config.yaml
n_layer: 13
d_model: 128
n_head: 2
n_kv_head: 1
head_dim: 64
d_mlp: 320
vocab_size: 3271
activation: "swiglu"
norm: "layernorm"
norm_place: "pre"
norm_eps: 1e-05
positions: "rope"
rope_base: 10000.0
rope_fraction: 1.0
qk_norm: true
attn_scale: 0.125
bias: "none"
tie_embeddings: false
parallel_block: false
init: "uniform"
init_std_qkv: 0.0461
init_std_o: 0.00905
init_std_up: 0.0461
init_std_down: 0.00572
optimizer: "cautious_adamw"
lr: 0.00251
lr_mult_qkv: 0.7
beta1: 0.9
beta2: 0.99
lr_head: 0.0052
warmup_steps: 312
schedule: "wsd"
decay_fraction: 0.296
decay_shape: "linear"
final_lr_fraction: 0.1
batch_tokens: 16384
seq_len: 512
doc_mask: true
train_tokens: 90170000
steps: 5504
dataset: "wikipedia_en"
Each number is 128 + 24 x the weight over its row's rms, rounded and kept within 0 to 255. Layers, rows and columns count from 0. Numbers have three digits each. The size before them is the row's rms in percent of the matrix's.

# layer 10 MLP gate, 320x128, rms 0.162, rows 164-180, columns 0-127
071:147129126111106124149139132094166156141127131133112153134129134166109130114127124106137118110090119130119101164120133160150123083132127206110178126131148104107138126114129129143095079134173139088117122129158118137132148115138146101167111145138118148105097156103181126126089085156144172071088152115144091129161105130142129164114153130140161109151138138113102100070127130127122140085105
106:140153122137132109143137108131117121123149056113142154107114171074152142119128139104154137108169128100109127127114114122179122133139151108120147104108106106097147097153149138118167163113115128151108092131140155144124137145131195092132150098111103092083122102143122108160108140103132154107137159152129121157131102115098141137139160094065145151122159104164135140136144149106073136165109
099:161164127138096125111104123143115158153164099137137140119158125094152112144140135120140150127150153116158135147162114141162089083114075103086128125143111121134147091092113159099112187156135131126164098131141151093132145087120142148167166146135128118174093121119127139095146089151143151103104122139120103152113114129123119105149147148105124123173141122110121131059129159103136109086087
101:155111117117177153127140123138070130122168098170150094111121150064127142128156120093126142133146121136153145110121143141127111167088109094105082098111101143158088062172094091134129096100112117142156111132141157146147130126138141117144157119141149131140133156149110092112132116170134138107135109140144145170112124084164138132124098140150102135160098164130100136160088123127123157131119
102:128135099141132150110114084177134169088124184097108141127140125120130113091155119163119154128145138076156138115090113116147142108122123133127156139125131137078137138147117129127113137142158076165106166126141144131117100119115121161146100193134129110133138073135098098121115102098107135171129120122166145135130164153135107061104145122117128146136142153162093130147141148067124117111139
102:157117163074118138136114106134123149102158150135146114102102103104181129135110122099093130115149126128130134106101120115165148123130163110111124159163167122174084151098154087138143099124149139172159139100110149124171093084102111134124145114114106134095095132152147108153101135107157122157141153141172168147101130125150155081128112161096132145083099119113118120122167131096128131160116
092:175153134127101115149140131130115162144167129103121103092130112126109096116125108090131115119136159131137128089147103136149127131147149152192112132123111120147098139112099132125142104149142132126089140183137138069146144093121143158146167118089137154129151146153075101157130094140088111120128159175126137119124128105113142130140132140151079143119159108122072099092145153172129153129073
089:130115137124125108103097161154126154132167124109150123097157158133147077076154111139144144100145121124138148131132117141105099100123156105137104127139149122107143106139144159094108117123169120150157169129151125124136112099122104128081150138120113115177147142134136115068120104102094166141173130110156140145093148170169139118163154111108118110146155122113087136139158137188082107078125
104:142113151123133161143123096141107109095100109144125119090113099095147141077143135133146156098152158101170130127102070152103147101138164095123155160121127137114105113134097112111103168121132138134142097155151140122102154156126151120146142098117089085150104149154115136099126121101099103152111121149188100115118163156141097139145109088107088165119132127126168132139119127127154164185125
113:138087130158146124126148133154135098101086092136116101098118140144091157122130105104145131186146117124149134158156138124162104132118097139108162091131165142123183129127133132102127167151127150150111102125138139112161154114077162165108157120103138089135156115129087134119056118140094106171139146107173116137128141129122150105149130137107111120156074107134125091106091128113131118163139
104:143126102111098168139095104165136124136187129077154111130138113105124124125098139120101090101139124128157140108112149161161126107147108138128105071133115131141137147129078144107143151164152171130180149167133084105107112113116129167159123106098103143132105127164084091159113103140130124124094131180133099133159128076131131146114112109107098135132145132103162101145128155094122148123118
096:145154138135120131109089082138101111130146133132106116120111131131160145098132098127132120116131123118140172140145131141111129091160111137115097143170125123142196118131122126094118152122061114152140117163159133090111168060089103115130151095118143103176104147146130089148121096141169108135157122099157102138111155091090155119131159132118105150133152097107174135107104128122115165151138
099:105130138096121129134102123093126177088129078133109118081105117093136103110139132104149158177132139111159107120117139136117152128100132110164169130078065102086107161105119137143120134118118150128150140109178129123123103140139133127164088131136132128160095128105156108103149158148119171124133132130197118116101150141103154071130106145167129159141126115138129115145142107126126155147169
096:104103160154132105134184104097125138143120135098131082153137147153161105125131124118104170118176164132135126142174172077063109144122112094139144174111154103080133101135122128114121154082146128122124117097090158136145109129088137119126150167092141118144126144138134141154095136094118100130120118111151127206118117146124117096173126145119149103144124113155113138120106130146119126120132
097:086129084134112130173109091155102122096092125121183132117106168100101121147126103148123146105148080145103097110096108124106127148162172095135154144133115130133129163156108144125153085142138178118146142134121104108161118122132122124127121139132112139143116142166092096130133156118126141148125124145126180169120172194173120117168147084141144148113158136091125146153113150142098125128131
114:111125092139076139131155117157108117105138109175120101114120143127123152104131113109138114130160120118137112127105151131121112148114093101148143141071144125113140095153117151126140142183094161119107147121119108132171062150138172123148126125102163064135127151096156129066104137129128129114179104129175106158133145143121138070132118144152143137150130152093086162125118135133113146106142
102:121087199137088127120138085135117114111101136134123128106130156106123165121135139092150140133161169098151123118078124115121137101140134098095108161142112141114119093166093114132094140175136104149122124090118180121143157127072120123133117136106151117141109149141134136114135133121088135154110122147185115112114141115105100112120103120135109173156093118101161183106107107099160149157108
# layer 10 MLP up, 320x128, rms 0.152, rows 164-180, columns 0-127
083:183119138139100093132110136144110162144153102145125150096124090111152127123118143122108138145110158105137136126133111137142143119156130123116157098090118114159137064153104146087163153144150139124119137167166137121099119079123147146126166097114081159150079157147095098126149113120125149111110161130136094146112131117177150171131083095103145129151110126107159125130126142141076181143131
109:104123099160126145098093139104164074131183171108082151100123136157121123122058152132138108122133102176098128101094126149110122135121144116165144124132130146152149140173139154116146098093046144135122116148128084116145117131123140143136146162110106124148125157109165119108159106143086151154127136108111162120104122118134155122118138135099146140159114118132149093111118109140171135137107
102:104091158155126146093113119085188123120134166136153088124151114131129118112132100113090094135131079139117116115131140136117144172094134119122149118150120089139144104138152109124160134117126104128114141153179076151127160093096132138132121095116145125152135168098118113116128120145149162159151152094135113146120112102174133152132115214172134155114139121121126127148101137127075155146124
102:122151137151162139116164153147111134087154160108153178111127140139118174148120106130132149108134142101124156120112088109115104156147074126116183109158131085126138096144116154147109090135144095139095091115111108134114114092074163122144127172138138122103124142162094133132124126138137136145125086133114175108172143162125144126096141149098114132105064115126135144107170141101147155140112
102:102188177122135142116074155137120123149141119135107135099120168156139147125148121136103168126138124117167096147105076160125117106107167102151163138126122117122112107086142163143125128154107076098133123118127171170153088132119152124114105122131149103092134123125113089155115119136130096159100156155119115137158148069100106124150183108137130115088146135111121165127101102153122130115142
100:117170124144136107088088172123172149083174153104110139116169132137112111114103138112097124136112106082111144139102120159144128096118113188128206123113095111120105109106129160121108166137143111129124182123128115130136158100100156168146098115087094146114125136167139114132104129158129142175112118098131124102144165162115147114100114119125135129121103118155149124138129137132151139100166
097:137163157157152107120125133153142125139122149146102128122144134114139108125100112198135178116132115105137102162147100089118210127146096109095094122153133106148141108132136096105145162156107071137155112146108133090144091166130130092137145105084097125167124135136106128111125122097089128107126150129149113112124144131142098115146143114130151098128101112100129181103161093129132122171149
097:088073155095115135124132091124092140147086117145176133135129129083095121117158083112160129108123150135158067097149141122145120149125133151143106159147122137121142114119160124112139145079150079096145105103121142147155118093147090105115142117130148144104100122117142175138121118141137133077128111152142059136135124103165109130152097111134124139133106100147127162157140130129169153160142
102:111145177142137142141125116121117097133163150123115155133112106124161171114192116144158134113140093097125107153073124101129175124142146105101143108115152159110140104092126108101117158153129121112159096096146165120123158132118153085147151080119150125110154114144127135132140099137153123160137091128116150110150098134099137116097105082126129113087085118084159126155115142150187117128095
109:090101138088147161122088115148137121090151168111074133140104166146111168148125151144132142152118133149117140128095107152123145120180139110121158118135121132147117134125169083163135115106100147172143121122112071124121103145150119138125139103144099143091095113090141131079144138143182102135114102141103163077131097139121141132094160123159143127116087137132146167100168143157131126124132
097:139157082132179138132155143067098113150110137158069124138090170129120133139129112153145127109121066150124141149141148113150139136145120110167115144144096158150164095141125109113169162133097105125148091124093093139147127181127135134125156160116115113128141180149128125091065108125130128118111162106129158126150132130154113120126173146135121110144142073117122120119142121143105097142132
100:114128142131106118095122135112124153120122142092123173115139102074143147131148156089173116167137139132159120160106135089139111157055145098115120133133148120115096158139122132168148138145165091151117160144125137160148152131137169115157138116176143157141123099085121140122170097123103191107109136166118099132111120099148094130145110131165132088119109105132074127122152127133148102129117
105:140125119128195144094150118121113057107117123121156151179137140166101126090117151154089123129141155132131134081093088135102138163132121130109128118131120098115166114147140103153087110167118089115115142127090136117095164125144108103133143129156131109160109130136133106108109142130088168132123144144077156122126143150119137148093150159158122167131169178125113141100149101138148120157104
090:171146140126117089150103116099111107115134095144097125148102127160122115103123116135091150114120093100129093169146135141138135126141129145118142142158133100110149154132172175174142113168142135124110081121140132162110160105103139128088171120133126118106174082131139168098107145129097141123117125129137152119115131065108167135154116112098182169161112121136101165086114094125141129158146
098:111101139112131106143138165168086115161144065135146146109081111084137127153142151128162143146120171119113129100132132157128147116159158131100114113142134133050118101203104112129123167162085137102114151097120133124135125129138142085118155137122093135132138121090128135124138121168133109097120089153123153126120099127143094133164110106128164167165110122115102152128149134136123151100146
111:113076135124099186133124153137169089100160121176129120112093108146134104073140139107123136103122066146124119120129157139128160155125164150164099125159126135124146155143110105151131114130095163107085101140160118138171162147097106126152145128081096151133175099132128119122135137132123106099141143111133139063137113149101166128134096157101134103113168112141125129155122125133121129126102
104:106153137130125108126140141138102155135107093144128144136106110074098115162115119118153124161108149073122137128151123101120135095134097114147136157109145093071104119127120157095133130146096133162084087138139143111079077121134105170105116119127133146178115117131125139136149134110101136134116136129177113158133165134136116088142192166129123161132114181139166135151121100141152149113170
# layer 10 MLP down (transposed), 320x128, rms 0.148, rows 164-180, columns 0-127
086:120146154114110145113113128121125133163130142158114140140117136129105101157124103127141092136232117122130131137119140095110087130096150115153119139160155152096130183123108120120135105131096108126116137126078150159185140146089091116147107146152106173124167126077161152123114140143115115114128102115135101131165138117084106128118143147139137094108122152115126121081122120150163080099131
106:111148133132126163097088117104172124128148144159153129111133140131134126102103160147124144124108171125133098100168132108104106126126160137098173124144146151157132122120129130117168098164130144113154059084118131122135143089139093153107150145128088128158135136161139084090142116113140136141160081128070133121107115116157151152177112121139140191122103124158125126091081105136145136121143
101:173120117118100157078122115137121171140131152151116119126133110098163107122130135128131135131074135138123141160176142150119091119123090119123121146143152160105146094128178129108122112138155137119152100122157138096155167125135108095105177169088126131174110095148163125111116118109126114126130094131141114128132100126137112126140161131135100166103139118101129105075104158097141210088123
101:111170116138183115119116098106122113085114143154149113095100122143139102121123076151140122106087177089144099148131128133110106109194110104098111131116098087110157113133093135132140096155115071153146124131144134132159133095168116142121152154151134112131148166129120104150164118131099119138154116099128155159149139133104166141122123141165149149141145133152085134131117168097156139095163
103:121072163188110112142143143113117085172097138096130136158119091163112115145109119137109114129100119114128098121182115144111116079123150141159137156144162112132119101118080145131123087134110130165080127141104092108154109108182124120089110142152155182107135133179111129136150113138134140147145109108150146150120139111128184134139131142157150129100127103107099113138137103161143110136119
099:119077130104127136082126126150152103105142139108101136079130117112167064164090123121137145108135121143124089138124091110117178140100133172121163144126126118123160140118097135128148092130136118097136142096122166163187166145137126134131121103134149181136090152120157132135133110113113154116097152118086148161108109125128160121152113140102076159114124130104119143143170153135150087151113
098:158095155097102139139134133149118147147146097120166142089147105126125126109127129128076153146143144123119096125142158141112111198107138113177117121137101162142096150117170117083121110148121131130120153151135168148097132090083120146151134114096051118125168179117125122116165115109116129170148122169100131114146099138147127115146130106098150129129117148104120136096123133165120138118073
099:111141134122102191110105127146157141119124128163117115138104162152146128121128165129151059116119124110120150124118154099127082095109090108141134176145083150111129125167089127106151116134163154130120105112131131134188111123130111150151116091157106117133164150156174130108124109138119146092122099108097112088106141090122112102122170155144135137149140123162162067127110142132135162148121
100:139111115145127127095126139117139118150140193124100113107098142165118123134148085162111105155080103151100147173141152133126113140152132139132161140142142109131129146079112142087090140118107088124114118143156119120155119101107131126085070102149126132142124147119191096146129150153133155134108155105132133145165073119083120163123113141104167124114131127119136095135165147100088161166138
105:134127142163107140109143114132113140065160090105107169116103137189153124128156129147141108096152121149149152162114165150151098126131133123116111159133146149109171143127136148078114124142132110109115100085089082172131116138134101127103113112100082101155139150149113160141097162117097139139128142090153147160116095100109123112134181115118156128151089131124092111153122089131116156121115
095:139107114143122162134109138127134134129186103106099131125090117130124180141113131128102101126102167126156136103123135171119164140153108125154100139145133108109081168137104145109076128120123166184135129158101069120120120102135134149171079129119053162125178103143135114152146145146136127103088112139129131119123101126102146106153120100165143139099132129120159123097113145125147165139121
102:139125085144129155105110082134150157133149146089102139108119124122180119107144109136121096092110081132134164142107150150171113143141140116103118114178144101133147156144118071130159144129112098147120136143098106143161134092165138118114123074103145109203141143144130137097101104110140107111110131083141132151156110097096099160110120133141165143143186151128142112141123130133123161128122
102:100121089137174147176111162117141130136088130214119119179118116091144109105100139150099124106126132117127139153157131124122117105074104179150150085102165105127122119120138125146132140189138126135112148129130146141140107112109149128107143140119123084086140128108123134123119155123142124156175125107088173098142090135134116108122130137115110170146123116107170152135093120097160109112123
093:069119134101084134149137144153139181175131143158159111115136143103171101122120132152107110105143128150152121116114142124157143091115131143159133113137115096130117169113171154136083152116167138123103128093126141144069124098131145127101102149126131103110143111137156089139115090129136144144110148126176129101157096123131131140140065153148110095117092176153143103156140137150142100107093
099:146144110158120121117120191143103086136088124155109090154129115129088116161096149070120093134036128114129130167163130117145148107145115151125132115106133123116110139139132120101105152123123131106119145118118137136144110156168145130145145105137143122100178148079177145141123082104092121134110142157137137152150127098119136147133182116130133153120113143114083120134181155141116147122115
109:138125168124103109139129101090117175130115127108127163119153169166125116069166130136137117081171112148108164150131156106071126167123124150113140113114105094116145129105178105148120140136112147123146073112151132158146140085104110103137101109157131128105122150103128140111108166145110113119135152092146136116140159166121186103139106139107117130131126109125123197130149107124087123128114
106:150106136136146099163112140154122131124095100097097164142138111093129076104090149119131127108178154154128127159115125121111123124148087111112122150162110108121116138106141158117113113129138115152145159104156113101145139154114086109109146125132086102102155125105152133076187114135146133133135086197192140116120097135135153114143120138132193148145138149144118154123140110149088115139097